Part of a small language model's weights: 11 layers, untied embeddings.
Each number is 128 + 24 x the weight over its row's rms, rounded and kept within 0 to 255. Layers, rows and columns count from 0. The size above them is the row's rms in percent of the matrix's.

# layer 2 MLP down (transposed), 640x160, rms 0.124, rows 148-169, columns 0-159
size [ 97  96 105  93  95  97 102  92  89  83  97 101 110 109 102 103 101 118  90 106 104 101]
[[132 114 111 118 139 120 138 110 122 126 160 112 151  91 110 106 127 175 122 153 112 135 145 152  97 137 146 114 124 107 151 123 125 112 115 146 101 106 136  90 129 132 115 139 117 126 183 122 146 142 166 164 116 139 133 188  94 110 133 116 115 155  82 130 153 121  90 139 129 134 114 103 167 141 126 146 139  94  79 126 139  89 105 144 123 110 108 120 131 156 156 133 122 113 146 159 151 101 106 110 109 121 156 127 115 134 136 110 118  80 103 115 139 142  66 127 112 111 174 131 194 125  86 158 151 163 115 129 152  86 127 128 108 109 144  92 123 123 106 108 144 116 137 138 202 126 156 117 135 143 169 113 190 101 115 121 169 164 160 140]
 [109 161 152 112 147 135 139 148 120 136  97 112 138 103 118 156 142  77 130 132 109  84 141 167 130  85 126  86 153  76 113 113 157 103 134 135 104 146 122 155 123 170 105 110 166 130 157 123 124 137 139 185 124 107 134 159 139 135 130  79  98 112 145 124 153 110  95 122 123 133 127 132 162  87 130 127 109 149 153 144 109 137 117 173 118  98 150 188 114  95 121 101 146 162 118 159 104 120 140 124 120 147 109 121 147 165 147 111 105 126 165 114 113 146 146 156 133 134 149 157 177 153 157 102  78 148 106 132  41 127 117 153 156 116 151 131  96 147 106  94 152 146 156 139 156 117 140 116 137 136  95 113 147 137 136 152 128 122 108 141]
 [131 148 128 128 154 118 148  94 171 154 107 133  83 155 118 139 123 123 157 118 118 146 114 160 114 149 129  73 121 129 166 109 129 115 120 149 127 112 122 148 202 124 133 136 147 116 116  71 127 145 101 118 150 125 179 111  96 130 142 100 127 146 145 107 120 140 126 103 116  87 185 104 102 130 114 105 110 133 115 115 129 117 144 129 109 172 106 200 115 117 105  89  92  99 118 127  92 133 113 124 111 151 122  79 139 107 115 152 111 126 121 114 127 134 126 138 113 102 150 142  79 123 146 105 142 161 141 105  99 135 131 146  96 122 153 151 105  66 152 121 135 156 152  95  91 124  97 141 101 135 140  99 162 136 131  94 128 190 136 113]
 [131 141 140  87 134 102 133 176 133 147  95 125 118 164 132 107 144 184 164 117 114 148 140 122 125 156 129 160 130 146 134 122 114 126 102 131 124 134 156 123 145 172 109 107 125 123 125 117 120 158 105 119 106 139 128 129 140 138 145 140 100 166 168 128 153 112 142 220  79 134 159  75 134 102 113 135 131 157 139  81 168 126 139 126 134 155 196 141 104 101 161 174 141 116 134 161 136 131 121 146 154  98 170 132 131 129 145 152 117 132 134 119 160 134 172 117 118 136  82 121 169 104  99 174 150 116 119 116 158 118 113 149 125 114 142 121 106 169 129 144 144 117 148 107 153 133 127 141 122 158 179 127 157 131 146 181 136 123 117 139]
 [147  80 136 107 150 159 107 134 104 117 124 121 107 139  75  74 121 105 117  82  82 118 149 158  85 101 102 121 154 124 119 162 134 159 128  93 130 144 177 111 119 117 134 112 127 110  89 116 103 140 122  99 110  99 154 157 115 134 131  88 133  97 122 121 110 116 123 118  93 130 123 131 123 126 128 117 151 125 122 112  73 108 129 125  85 110 115  90 105 130 149 121 127 144 112 105  92 116 122 153  98 115 127 187 110 108 135 151 153 141 142 133 157 137 150  63 117 129 168 138 122  89 131 125 121 113 102 121 129 156 106 114 137 147 141 117 141 126 112 142 150 164 132  99 109 172 153 137 189 127 132 111 177 119 148 125  98 137  92 199]
 [148 120 122  97 145 133 130 112 134  98 202 119 100 117  75  85  98  87  86 115 123 151 105 113 133 155 131  96  90 146  80  89 129 122 143  99  95 108  86 101 148 159 151  94 141 121  95 113 145 132 116 137 139 152  99 173 129 168 163  95 113 154 106 129 102 151 117 108 131 114 123 132 127 144 138 136 102 108 124 117 131 111 144 135 148 113 161 145 128 141  97 148 131 131 118 150  78 118 135 131 113 165 154 121 148  84 143 121 137 108  82 167  86 177 160 134 128 137 163 177 118 140 122 139 120 130 129 132 151 154 137 145 143 115 132 105 130 170 129 118 127 125  75 139  96 148 147 132 159  81 134 100 121 108 130 144 151 129 100 156]
 [137 104 104 108  81 125 135 150 150 188  96 124 144 149  76 150 124 151 155 155  86 140 154 150  92 116 130 125  94 129 190 148 120 153 116 141  96 123 126 137 111  71 103 124 124 129 101 127 127 144 111 154 106 152 112 113 159 129 113 113 180 144 128 102 115 108  79 153 146 115 126 133 128 138 134 120 118 131 129 121 145 148 119  81 162 157 107 108 107 128 132 135 164 136 145 125 118 137 155 127 123 125 109 154 120 112  88 170 130 125 183 123 121 141 174 127 141 112 123 101 119 151 100 148 100 161 134 148  78 117 158  88 161 112 124 134 128 137  68 137 133 111 125  95 131 122 142 138 120  95 150 129 142  96 114 124 136 209 114 166]
 [103 124 129 104 126 140 134 137 101 176 124 132 150 180 173 138 107  96 117 103 150 147 130 136 124 135 141 151 156 131 128 139 123 123 153 113 109 135  97  95 136 113  92 155 107 112 122 129 157 143 109 161 102 135 116 141  95 155 159 130 106 100 154 143 102  93 144 140 124 132 174 161  96 124  95 161  79 121 104 106 121 118 155 162  98 122  97  92 132 138 116 145 134 135 130 146 171 117 128 126 120 147 123 119 131 118 114 130 110 118 131  50 135 135  94 144  91 119  95 148 137 116 159 142 107 128 164 153 136 170 163 111  94  65 152 111 146 137  99 151 160 122 172 174 104 134 154 105 152 158 180 131 141  85 153 117 166 117 134 133]
 [113  95 116 134  95 173 125 151 105 147 136 101 120 104 163 134 152 151  99 169 117 114 106 132  91 115 142  91 153 135 136 102  79  80 133 163  98 131 109 122 106  93 113 105 155 136 133 146 173 154 179 131 105  85  91 144 123 113 133 147 172 111 113 105 109 141 130 133 142 120 131 104 140 105 120 140 132 108 155 108 107 147 166  85 137 171 121 143 118 166 136 113 105  86 154  96 156 134 103 110 112 128 142 116 122 141 112 143 115 146 153 115 133 184  85 118 141  66  99 169 152 142  89 139 138 101 133 123 143 143 145 129 111 160 106 133 110 178 171 137 104 128 134 167 125 131 116 135 167 145 157 108 150  95 113 146 157 132 116 116]
 [101 125 118 155 121 121 131 160 108 148 118 144 163 100 134 118 142 144 150 153 163 135 115 122 130 154 141 108 135 144 137 152 123 121 129 165 112 146 130 138 148 113  68 149 106  96 156 106 124 136 113  69 143 159 189 191 123 104 113 112 122  91 127 166 142 107 152 158 194 113 155 101 135 146 105 121 142 118 183 109 127 102  54 131 120 130 126  99 124 134 109 142 152 133 156 104 110  97 172 139 131 118 156 165 131 142 104 134 108 159 176 162 130 108 144 111 123 127 138 124 122 170 127 135 134 128 132 176 115  84 145 100 123 128 140 115 104 128 146 141 125 126 120 121 140 130 116 159 106 180  94 106 141 120 134 180 138 138 105 163]
 [122 120 117 137 120 119 117 101 169 153 128 135 128 117 169 112 105 116 143 109 136 150 111 127 128  98 107 127 134 104 114 148 122 152 133  78 104 112 120 113 162 148 168 133  97 105 140 148 142 209 157 130 166 149 136 146  86 122 182 144 105 148  82  80 114 121 129 127 133 108  94 138  82 163 142 121  80 115 129 163 158  87 100 138 125 124 101 144 156  94 132 126  86 143 170 112 141 158 124 148 134 124 101 124  87 170  97 110 147  85 125 127 115 128  90 131  52 116 135 153 147  90 167 145 131 126 118 120 134 104 121 103 105 145 105 164 142 142 132  93 128 136  98 149 135 121 158 138 132 143 153 139 161 124 120 129 158 120 136 143]
 [112 127 120 117 157 110  74 124 133 108 170 143 145 113 147 164 106 108 107 125 122 126 161 143 135 165 119 127 115 120 140 129 145 148 167 104 102 140 124 137 156  86 152  97 157 177 140 118 153 110  98 115 165 143 124 111 111 133 158  98 110 123 131 107 127 176 131  96 133 135 127 117 130 123 127  59  95 143 124  76  93  68 166 119 147 156 144 164 111 149 169 170 127 115 101 142 102 127 163 140 136 115 123 179 130 171 126 113 106 104 125 137 104 115 166 109  93 108  91  62 162 122 120 109 116 113 120 158 148 131 142 161 125 155 131 104 132 137 137 113 124 153 101 112 175 109  97 142 157 151 132 162 108 149 117 140 135 124 108 114]
 [132 123 182 116 108 135 153 146  99 153 104  79  94 172 143 152 115 132  92  98 109 118 142 114 133 140 112 128 154 123 110  99 109 130 129 152 117 157 109 128 123 126 120 150 136 148  98 167 104 143  99 115 134 135 125 136 160 119 177 118 119  98 138 121 159  98 102 147  86 145 133 140 137 148 172 125 120 117 118 131 150 101 154 101 155 124  79 126 103 148 123 159 118 152  88 161 123 140 137  90 119 116  77  80  69 111 164 132 123 110 129 135 117 126 148 150 148 146  97 113 152 144 173  80 126 169 165 119 114 109 144 173 147 145 113 124 161 105 153 136 126 132 114 169 121 135 122 138 137 115 136 141 171  52 150 139 123 164 143 141]
 [ 98 133 103  95 104 119 144 131 125 191 115 146 134 160 152 122 141 162 107 126 114  99 133 116 107 152 141 145 126 150 132 109 108 157 149 123 102 171 127 137 137 130  96 126  93 103 162 140 135 137 111 141 120  90 138 116 145 141 108 119 178  63 136 119  84  94 144 152 138 140 104 124 117  92 183 130 127 102 149 111  92 106 114 113 138 167  89 145 131 126 135 131 130 152 140 131 142 182 146 160 121 125 110 151 110  64 150  83 156 154 134 111 158 123 110 136 156 134 152  95 143  88 107 163  87  89  98 101 140 108  84 136 101 141 122 123 135 142 103 135 137 111 128 187 125 117 126  88 130  90 141 143 124 123 170 102 114 144 120 106]
 [114  93 122 153 120 138 130 140 146 107 123 165 106 184 175 116  75  99 150 102 154 112  99 115 124 152 174 142 102 125 109 100  90 145 146 114 119 123  91 147 109 144 179 125 144 129 117 149 141 136 119 150 129 121 172 145 124 112 143 131 154 141 143 112 152 123 138  88 108 147 102 132 112 132 117 144 156 129 121 109 107 162 122 117 169 131 152 133 100  96 157 115 113 134 148 165 113 129 127 147  92 128 106 162 130 111 110 121 122  75 120 126  97 129 163 125 164 103 115 177 135 165 164 108 134 142 121 163 184 112 138 123  84 166 146 113 100  88 167 133 157 132 106 158 120 110 107 142 109 116 175 155 135 108 152 108 105 103 147  71]
 [118 144  95 104 128 109 137 133 126  75 115  91 100 125 134 111 110 137  82 164 115  73 132 109 112 120 134 115  98 115 141  80 115 130 119 109 100 125 122 134 138 134 101 167 130  93 120 136 139 179 130 125 130 115 101 121 100 118 140 107 117 111 108 127 125 120 150 178  94 110 104 119 112 105 171 135 171 135 149 101 134 157 160 131 108 152  92 172 155 137 158 166  97 142 123 124 123 125  64 137 138 141 136 166  86 121 145 103 119 141 135 129 110 158 106 128 161 128 156 135 172 141 135 106 122 138 114 138 155 107 115 154 104 151 170 104 164 126  64  95 126  96 154 144 138 132 156 104 122 150 150 150 132 144 171 185 163 128 107 108]
 [111 136 109 103 149 150  82 147 136 159 106 147 110 123 155  99  93 118 100 124 160  89 144 115 123 159 147 109 127 188 185 149 168 122 133 113 114  64 136 143 100 122 125 128 143 129  94 133 130 151 149 121 104 110 114 150 137 121 124 104 149 141 185  80 148 127 126 169 121 124 153 110 150 125  99 114 111 116 128 126 132 100 122 149 143  86 154 127  98  99 149 157 131 122 105 163 135 133 115 108 133 122 104 145 132 147  92 105 115 133 147 129  83 135 130 127 125 125  80 108 114 103 160 156 125  95 143 127 195 177 116  87 136 121 100 176 112 164 130 127 112 130 132  92 125 140 162 140 127 130 143 124  91 153 158 146 181 123 128  88]
 [132 161 127 154 156  98 148 114 173 116 126 108  89  98 114 113  69 145 172 171 142 139 120  98 119 125 160 119 106 131 132 170 177 137 124 117 170  94 104 156 154  77 116 148 106 107 131 152 132 148 131 132 131 109 139 150 158 127 163 118  96 170 149 146 106 127 135 110 112 151  89  92 118 120 115 170  84 124  92 121 134 112 127 119 131 110 142 136 111 146 120 146 118  99 139  99 134  92 134 166 158 138 141 156 119 105 119 149  93 125 131 127 106 158 104 137 103 105 148 146 108 123  67 121 120 152 141 157 127 127 155 135 125 165 130 153 127 100  77 145 128  96  90 143 111 137 101 105 163 134 130 101 149 182 142 190 137 133 121 136]
 [131 177 112 153 122 116 102 127 128 130 104 129 139 104 114  82 154 105 166 137 136 140 153 152 121 168 125  91 116 149 122 120 118 146 113 129  82 101 121 144 113 151 130 118 120 104 110 129 140 130 136  89 136 125 147 196 122 139 128 110 134 162 174 117 131 150 132 136 140  85 143 149 180 139 113 148 107  94 125  93 149 123 128 118 105 132 152 143 116 162 142 124 132 144 101  86  90 116 102 142 183 135 172 138 145 134 121 140 106 164 154 147 112 113 166 132  91 117  88 139 115 126 142  85 192 128 125 108 157  76 117 148 152 138 171 100  98 128 117 163 111 130  69 135  90 113 121 136 114 147 142 136 119 137 180 127 169 148 102 119]
 [174 167 136 149 100 122 122 120 140 119 127 124  91 159 186 146 151 169 140 152 106 136  83 127 141 113 137 134 109 113 146 107 141  86 117 101 146  77 123 105 110 109 145 181  77 126 150 152  91 147  76 136 122 142  93 100  95 121 104 126 130 133 117 100 119 129 127 149 148 132 148 131 125 134 155  97  94 114 115 119 129  94 121 158 110 136 157  90 130  82 169 140 141 106 114 129 155 125 154 140 129 126 112  96 124 153 118 160 113 150 139 111 112  75 104 152 152  92 143 115 152 113 116  95 146 140 116 123 161 137 113 123 137 154 111 143  92 108 110 134 169 143 112 115  87 155 141 140 102 113 134 118 144 173 158  73 102  82 121 164]
 [113 158 131 110 165 120 154 100 138 112 143 102 110 128 165 141 133 158 125 107 105 117 113  94 119 101 123 151 131 170 128 136 153 114 158 116 105 147 126 157 122 167 128 119 118  65 126  85  87 118 182 125 115 160 140 135 132 114 160 140 157 153  63 126 139 118 125 160 131 163 108 152  97 125 112 153 133 135  90 137 186 170 169 183 136 130 111 115 129 127 117 121 124 120 127 119 162 141 152 141 119 120 116 118 149 129 120  84 129 117  96 105 159 162 181 109 157 166 135  96 123  96 125 148 135 174 133 143  78 122  98 123 126 148 162 158 171 132 140 106 111 114 126 111 129 132 126 122 120 137 112  98  82  78 148 105 140 133 139  99]
 [166 138 120 144 122 132 120 135 123 130 157 110 106 130 111 144 111 135 116 123 126 170 145 208 108 122 105  61 165 141 117 140 134 131 154 153 110 119 154 120 136 112 149 147 116 161 153 138  91 117 164 153 136 111 131 186 151 145 127 108 147 109 142 158  97  87 146 144 149  93 128 144 119 128 172 103 131 157 140 126 161 140 137 117 120 114  75 109 112 120 142 132 126 164 136 100  96 132 136 134 116 140 158 110 104 127 155 136 139 185 134 121 137 134 174 111 155 152 174 141 144 148 151 133 151 132  95  60 153 115 122 182 131 127 128 110 109 141 142  99 115 106 102 167 116 141 134 137 151  65 145 145 151 129 117 154 152 176 146 134]]
# layer 2 MLP up, 640x160, rms 0.18, rows 149-169, columns 0-159
size [ 93 103  94 103  98 105  96  94  85  91 100 106 107  99 108 103 108  92 109  79 102]
[[150 123 153  78 155 142 105 111 168  84  94 125 141 125 120 141 104 150 108 128 175 162 100 101  50 145 131 125 140 163 140 179 117 129 142 154 167 153 135 112 136 127 144 185 134  97 142 136 113 140 100  78 141 143  90 118 140 112 115 133 127 159  92 126 121 156 150 174 152 137 156  93 111 122 111 139 125 153  98 121 118 112 135 123 111 138 129 114 131 145  93 162 164 131 102  91 123 152 115 147 148 140 149 112 130 121 164 124 135 115 125 128 149  89 107 130 117 111 146 106  75 111 129 144 138 113  90  94 144 140 112 122 117 132 105 111 116 133 107  87 159 107 156 108 119 117 141  99 120 152 196 117 109 117 134 136 136 177 163  94]
 [158 120 114 148 126 153 112 131 141  94 102 148  48 158 155 131 123 160 118  91 144 107 113 135 141  93 138 119 112 102  84 157 103 131 120 110 137 128 125 112 144 127 163 136 141 134 124 151 128 118 140 109 106  87 118 146 115 109 129 101  92 140 160 110 128 202 118  97 141 114 113  85 153  83 105 122 148  85 101 129 139 122 138 101 115 124 128 122 139 134  83 132 148 125 142 111 141 110 129 134 133 128 131 122 222 170 137 115  66 145  87 132 158  94 135 150 161 178 151 149 125 113 157 112 144 137 128 142 140  95 125 125 127 143 160 141 156 109 164 104 135 146 144 133 117 123 122 147 112 120 175  84 107 104 123 129 146 132 156 128]
 [120 113 121 176 128  92 125  98 125 151 119 100 145 122 127 142 114 118 119 117 153  89 111 138 146 112  92 123 150 131 135 159 174 152 149 116 129 137 153 136 151 117 143 156 123 134 128 145 119 117 141 148 149 141 101 162 146 123 106  92 122  80  84 149 149 127 113 107 185 166 135 178 140 169 148 127 110 107 130 115 134 135 114 112 103 160  69 124 129 130  98 127 108 159 135 107 134 111 119 134  97 155 114 121 127 151 143 110 140 166 138 158 117 176 148 120  79 127 135 123 106 161 159  69 112 182 157 118 107 128 138 108 175 128 170 133 103 102 157 120 125 131 106 117  80  95 114 117 144  88 103 163 135 117  94  84 139  76 133 129]
 [ 73 171  76 114 100 135 130 124 142 153 142 121  69 126 127 166 113 149 103  97 122 159 129 114  95 109 146 116 145 164 123 132 135 113 159 137 137 104  62 135 114 143 126 147 120 124 149 121 120 111 113 123 190 125  84  79 139 137 145 125  89 151 136 127 100 136  99 122 115 122 133 108 103 140 106  82 132 138 123 113 137 138 132 128 150 114  98 181 126 109 149 149  92 155 135 136 115 121 123 139 123 112 157  59 117 126 100 162 133 154 148 163 121 134 108 149 136 144  96  83 112 169 113 121 112 152 128 132 104 177 162 146 124 125 132  97 145 153 191 123 114 108 157 125 129 136  84  98 118 165 110 136 135 137  95 115 132 162 135 111]
 [135 137 118 104 165 118 122 118 120 112  99 150  66 104  89 104  59 125 145 132 129  77 102 136 129 135 159 137 169  86 109 165 106  98 133 155 139 119 151 183 138 128 107 122 138 128 136 113 122 151 144 135  88 109 171 120 121 103 132 133 147  78 102 126  86  95 145 120 107 121 153 163 115 129 112 155 105  68 138 126 132 110 148 123 143 125 113 101 119 178 142 153 128 153 129 111 125 115 123 126 101 131 121 140  68 107 135 134 155 161 146 100 203 114 144 154 135  78 163 133 124 120 107 154 131 152 151 113 127 111 113 138 152 135 123 102 123  96 119 125 101 156 167 155 110 111 149 143 114 152 144 103 130 144 122 146 143  98 140  97]
 [ 56 136 104 135 136 145 104 122 115 120 133 146 112 130 121 132 102 126  98 153 159 139 127 137 118 126 150 124 158 152 120 116 157 103  77 128 134  90 145 117 138  96 147 146 116  94 142 145 124 128 128 124 152 126  80 132 124 177 119 133 131 127 144 170  95 125 154 149 132 166 140  92 105 110 137 150 142 176 147 115 150 121 153 112 121  93 156 137 145 105 134 101 108  75 112 125 159 101 132 132 134 113 135 104  86  85 127 166 107 113  78 110 113  91 114  65 137 143 120 119 139  84 174 153 141 123 101 120 129 100  84 157 153 133 138 109 131 206  86 140 143 122 128 148 147 128 121 119  78 131 146 156 140 136 144 107 131  86 132 149]
 [167 145 169  92 145 165 105  95 110 139 109 100  97 108 166  95 121 152 116 133 153 146 138 154 141 100 101 145 133 112 122 143 140 197 122  96 140 123 141 140 109 108 136 127 181 137 126 119 114 126 181 112 122 141 125 135 113  78 130 141 127 153 104 163 150  91 101 124 145 107  60 138 140 115 135 101 138 148 187 136 128 123  96 136 107 124 104  98 125 142 130 103 128 159 160 128 131 162  74 144  99 100 163 141 152 147 126 135 150 144 111 112  96 119 134 102  76 117 109 125 135  99 103 142 162  92 119 148 127 107 125 162 103 113 134 165  92 119 133 186 118 116 111 148 141 119 138 151 134 125 134 143 118 158 123 151  85 149  93 127]
 [113 149 168 145 136 119 121 121 155 129 123 114 111 127 114 131 131 177 123 105 158 158  85 156 135 149 142 105 143 115 190 120 196 142 136 128 154 156 116 124 177 106 182 127 147 109 101 146  94 103 122 109 135 138 135  82 141 109 137  91  95 146 162 143 114 111 118 137 121 112  99 136 124 121  92 137 114 111 120 134 144 120  71 106 133 134 112 141 158 116 164 146 140 146 136 171 141  97 116 111 104 164  81 102 109 132 158 113 128 123  97 144 137 118 206  96 110 149  96  75 130 101 138 153 140 149 164 120 137 147 126 115  98 136 180 118 132 133 116  87 169 138 111 120 145 117 118 119 116 130  74 120 145 123 130 111 108 154 123 118]
 [128 115 162 131 159 131 124  98 110 145 120 167 114 180 158 183 141 136  84 119 148 133 121 141 132 104  86 159 135 108 136 119 137 143 150 147  97 125 102 140 144 161 126 132 117 115 167 207  94 119 168 159 143 112 151  67 146 143 127 138 111 149 149 128 125 171  98 130 111 130 144 135 123 103 124 115 111 162 123  87  83 142 134 112 120 123 120 120 111 116 137 124 125 129 133 136  89  91 150  93 196 113 160 130 124 146 153 108 142 151 103 145 153  99 146 130  86  98 120 120 133 119  76 142 131 102 143 121 120 127 156 100 146 129 111 186 144 142 130 130 140  77  74 138 136 130 121 127 119 139 140 144 100 165 165 112 138 110 112 155]
 [114 133  98 101 131 137 126 119 170 186 110 142 134 138 139 145 146 132 130 155 137 130 133 130 153 133 154 127 120 150 152 125 155  89  97 120 126 140 174 100 150 128 130 148 137 141 147 129  64 128 111 138 129 134 106 119  68 109 124 151 136 149 121 112 141 104 134 149  98 120 105 126 127 135 107 155 108 126 115 144 167  88 137 129 160 110 163 114 117 104 113 106 166 150 120  98 131 101 103 161  98 155 122 117 106 159 152 154 146 110 130 130 116 136 142 111  89  97 111 109 150 145 162  88 172  73 107 120 165 140 105 101  95  64 142 127  92 158 122 134 147  92 109  94 150 111 144 117 117 137 148  68  71 128 146 118  91  84 109 117]
 [103 115 126 129  97 112 171 148  72 104 139 121 117 148  98 113 127 156 148 144 153 143 115 117  92 123 155 145 175 137 106 151 133 133 137 155 173  96 139 128 153 103  83  80 144 128 116 108 101 144 123 104 115 132 139 162 148 113 125 138 139 151 126 127 132 149 138 210 107  91 140 128 105 176 138 117  62 131 101 171 164 107  86 121 101 116 144 137 154 116 131 122 136 112 105 138 140 131 136 136 125 119 111 141 137 136 131 141 167 149 162 117 145  93 150 134 139 112  84 130 107 157 121 134 116 123 146 145 145 103 142  99 116 158  98 122 115 126 159 123 101 172 171 112 143  60 137 116 106 118 116 140 148 136 164  88 139 147 173  96]
 [130 101  93  90 141 126 127 109  89 127 159 149 132  89 141 115 138 135 137 140 132 121 128 149 135  98 107 121 126 124  98 115 119  93 156 169 122  88 151 128 114 110 114  83 107  87 178 116 135  92 135 138 117 153 148  76 157  97 124  82 105 134 138 135 158 136 178 162 127 128  93 182 130 132 169 137 130 104  94  94 168 138 119 126 155 115 127 112 134 114 118 133 106 113 153  94 123 111  83  99 112 135 175 146 107 146 141 140 121 103 179 116 125 120 111 110 138 186 141 104 156 102 102 121 126 103 140 120 131 132 124 148 134 107 124 139 100 172 138 126 135 114 151  97 106 179 112 148  99  99  97 164 165 120 100 122 112 174 150 153]
 [151 152 101 133 102 112 143  90 117 121  89 132 144 138 157 129 122 137 124 135 122 137 148 136 132 101 133 159 141 131 139 121 122 108 124 134 154 171 121 124 157 156  76 104 187 100 146  95 139  73  75  93  98 127 135 167 157 137 118 131 127 159 141  98 137 166 131 130 125 131 161 143 140 114 138 128 133  90 108 147 174 108 164 106 123 147 126 134 106 122 146 152 135 136  87 122 154 104 113 112 137 137 121  86 119 104 153 155 103 119 114 119 102 134 138 110  99 124 129 146 134  64  98 120  93 141  77 137 118  92 146 192 139  98 100  72 123 173 114 119  93 110 128 178 132 103 103 140 116 173  98  97 109 145 111 125 137 146 130 141]
 [ 91 155 155 117 156 143 148 114 131 136 128 121 150 136 130 122 128 129  99 127 157 161 121 109 130 170 147 109 131  94 102 156 131 175 140 150 148 162 110 127 138  85 144 126 119 124 146 133  71 107 166 121 127 110 120  94 121 147 118 133 102 146 130 129 141 131 131 144  75 120  97 124  93 153 111 100 127 120 145 134 112 122 168 130 124  80 111  92 160 158 152  69 106 117 151 165 122 176 155 108 146 138 140 103 170 125 130 137 145 110 145 101 141 105 161  87  32  91 101  75 127 144 172 136 146 148 100 124 129 129 129 117 138 105  93 108 121 118 134 131 141 149 157 157 118 131  96 113 157 154 102 128 134 141 153  96 160 137 145 130]
 [116 151  94 162 117 156 105 119 107 128 121 134 129 142 136 155 146 131  63 151 130 124 178 143 177 109 135 120  95 163 132 115 120 135  91  84 114 128 144 176  56 137 140 144 153 139 119  90 103 119 126 108 114 114 141 108 109 131 117 158  82 129 121 146 154 121 104  77 114 175 113 151 104 101 158 155 102 105 104 151 116 107 164 156  92 107 125 111 126 101 131 107 137 159 155 123 143 140 156 160 124 128 114 138 122 117 116 161 110 120 119 127 130 164 131 154 114 133  77 100 155 151 122  80 170 131 107 144 132 113  90 177 132 128 123 131 136 117 134 153 120 153 156 137 143 110 111  88 180 138 123 168 118 103 112 128 152  90 112 143]
 [134 125 112 121 145 105 149 123 146 124 129 152 145 134 126  95 168 175 156 134 104  68 158 131 122 130 114 120 137 101 115  73 132  92  87  93 153 140 117 110 161 155 123 133  61 138 116  83  95 165 144 156 117 131 129 165 122 119 151 137 151 133  70 140  91 121 137 136 137 113 105  92 118 145 174 145 124 137 102 103 134  98  91 165 127 156 131 140 141 114 127  99 106 102 152 118 142 198 103 128 111 100 128 117  95 144 150 112 141 104 118 148 159 162 116 115 104 133 109 153 137 140 164 155 112 122 132 104 148 182 135 129 112 147 108 132 112 114 148 146 140 112 130 108 133 158 127  94 128 103 151 125 105 105  58  97 105 141 116 139]
 [145 174 174 120 133 134 147 105 133 134 178 131 132 114 102 104  76 121 130 135 123 127 150 161 120 118 167 175 139 127 121 118 136 165 119 153 188 128  88 102 125 128 135 135 143 134  81 133 116 120 129 130 134 116 125 110 113 149 112 131 107 152 114 148 146 117 154  90 145 114  77 129 128 130 156 120 136 103 130 117 142 116 100 148 132  98 158 110 108 122 102 122 148  86 128 121 112 137 117 180  91 144 140 177  89 107 176  92 116  97 128 122 149 153 101 156 108 158 128 137 117 146 121 160 162 137 139 133 176 161  81 168  82 173 111  93 121 149 123 120  98 136 159  82 146 128 117 118 104 154 116  82 126 115 106 172 152 140 119 121]
 [ 95 137 155 102 109 127 127  96 164 132 148 111 114 121 124 130 148 141  98 165 113 111 105 178 163 130 108 158 125  98 124 148  93 141 114  94 194 104 127 169 128 123 115 126 141 112 168 122 158 143 160 141 140 131 130  91 110 148 156 131 115 107 134 180 139 132 128 105 115 162 121 163 101 110 164 120 145 127 142 139 132 149 102 136 101 125 134 161 115  89 114 135 133 105 132 144 158  91 124  91 125 115 106 109 103 142 135 119  79 158 123 133 125  94 117 120 124 154 122 148 128 168  92 158 107 164 181 155  81 115 159 161 119  72 124  86 132 125 136 103 117 140 157 142 160 141 125 187 172 105 140 166 147 134 128 122 142 159  94 128]
 [139  99 105 134 144 136 129 135 129 129 104 146 145 136 135 142 141 159 110 131 103 177 148 156 140 118 111 135 106 118  84 141 104 142 119  82  98 112 150 138 114 119 143 145 182 160 125 142 161  85 132 136 107 140  99  65 103 136 134 108 109  94 107  97 143 148 137 142 125 163 141 164 150 116 124 115 120  89 155 145 135 154 131 157 139 141 160 148 146 141 178 144 144 128 101 152  99 108 111 118 134 126 111  68  74 128 133 125 125 131 110 140 115 162  89 106 109 127  93  81 171 112 139 100 156 124 155 177 140 158 125 135 124  89 111 148 136 120 115 134 140  82  93 153 118 145 116 110 176  96 150 137 118 125 187 139  98 156 111  91]
 [149 109 104 147  86 151 115 158 137 148 128 173 114 139 122 121 139 125 133 143 146 143 140 151 118 140 102 111 169  97 150 121 130 143 118 195 136 103 112  98 138  88 132 162 135 153 100 177 155 111  94  78 114 109 137  88  95 113 113 127 129 131 202 142 140 149 126 100 125  94 176 129 143 123 149 115 141 110 142 100 112 121 125 106  81  64 161 127 139 114 151 127  98 130 143 133 145 122 131 141 132 132 158 107 119  99 135 162 152 141 131 109 119 160  99 183 144 136 106 156 108 127 129 129 157 137 136 136 178 127 145 174 124 123 125  95 103 135 148 148 140 106 160 129 137 131 129 150 134 154 140 122 179 156 151 160 101  76  95 136]
 [122 129 151 173 150 140 151 154 145 111 159 117 134 143 146 126 163 176 118 142 148 132 133 126 114  86 130 143  95 127 163 137 107 148 160 128 152 144 128 134 103 143 104  90 157  96 138 129 127 146 137 175 150 157 117 118  91 123 124 179 102 149 129 125 115 121 102 188  99 155 151 128  88  89 112 132 147 128 135 131 122 117 172 120 106 141  86 155 109 140 152 118 141 125 117 145 180 110 163 154 107 108 129 108 159 107 123 110 133 103 139 175 122 124 136 127 106 113 101 121 135  96 124 143  99  62 161  82 145 129 144 134 148 117 143 149 194 164  85 141 134 157  97  76 123 116 122 133 110 123 153 106 116  87 148  87 118 112 123 144]]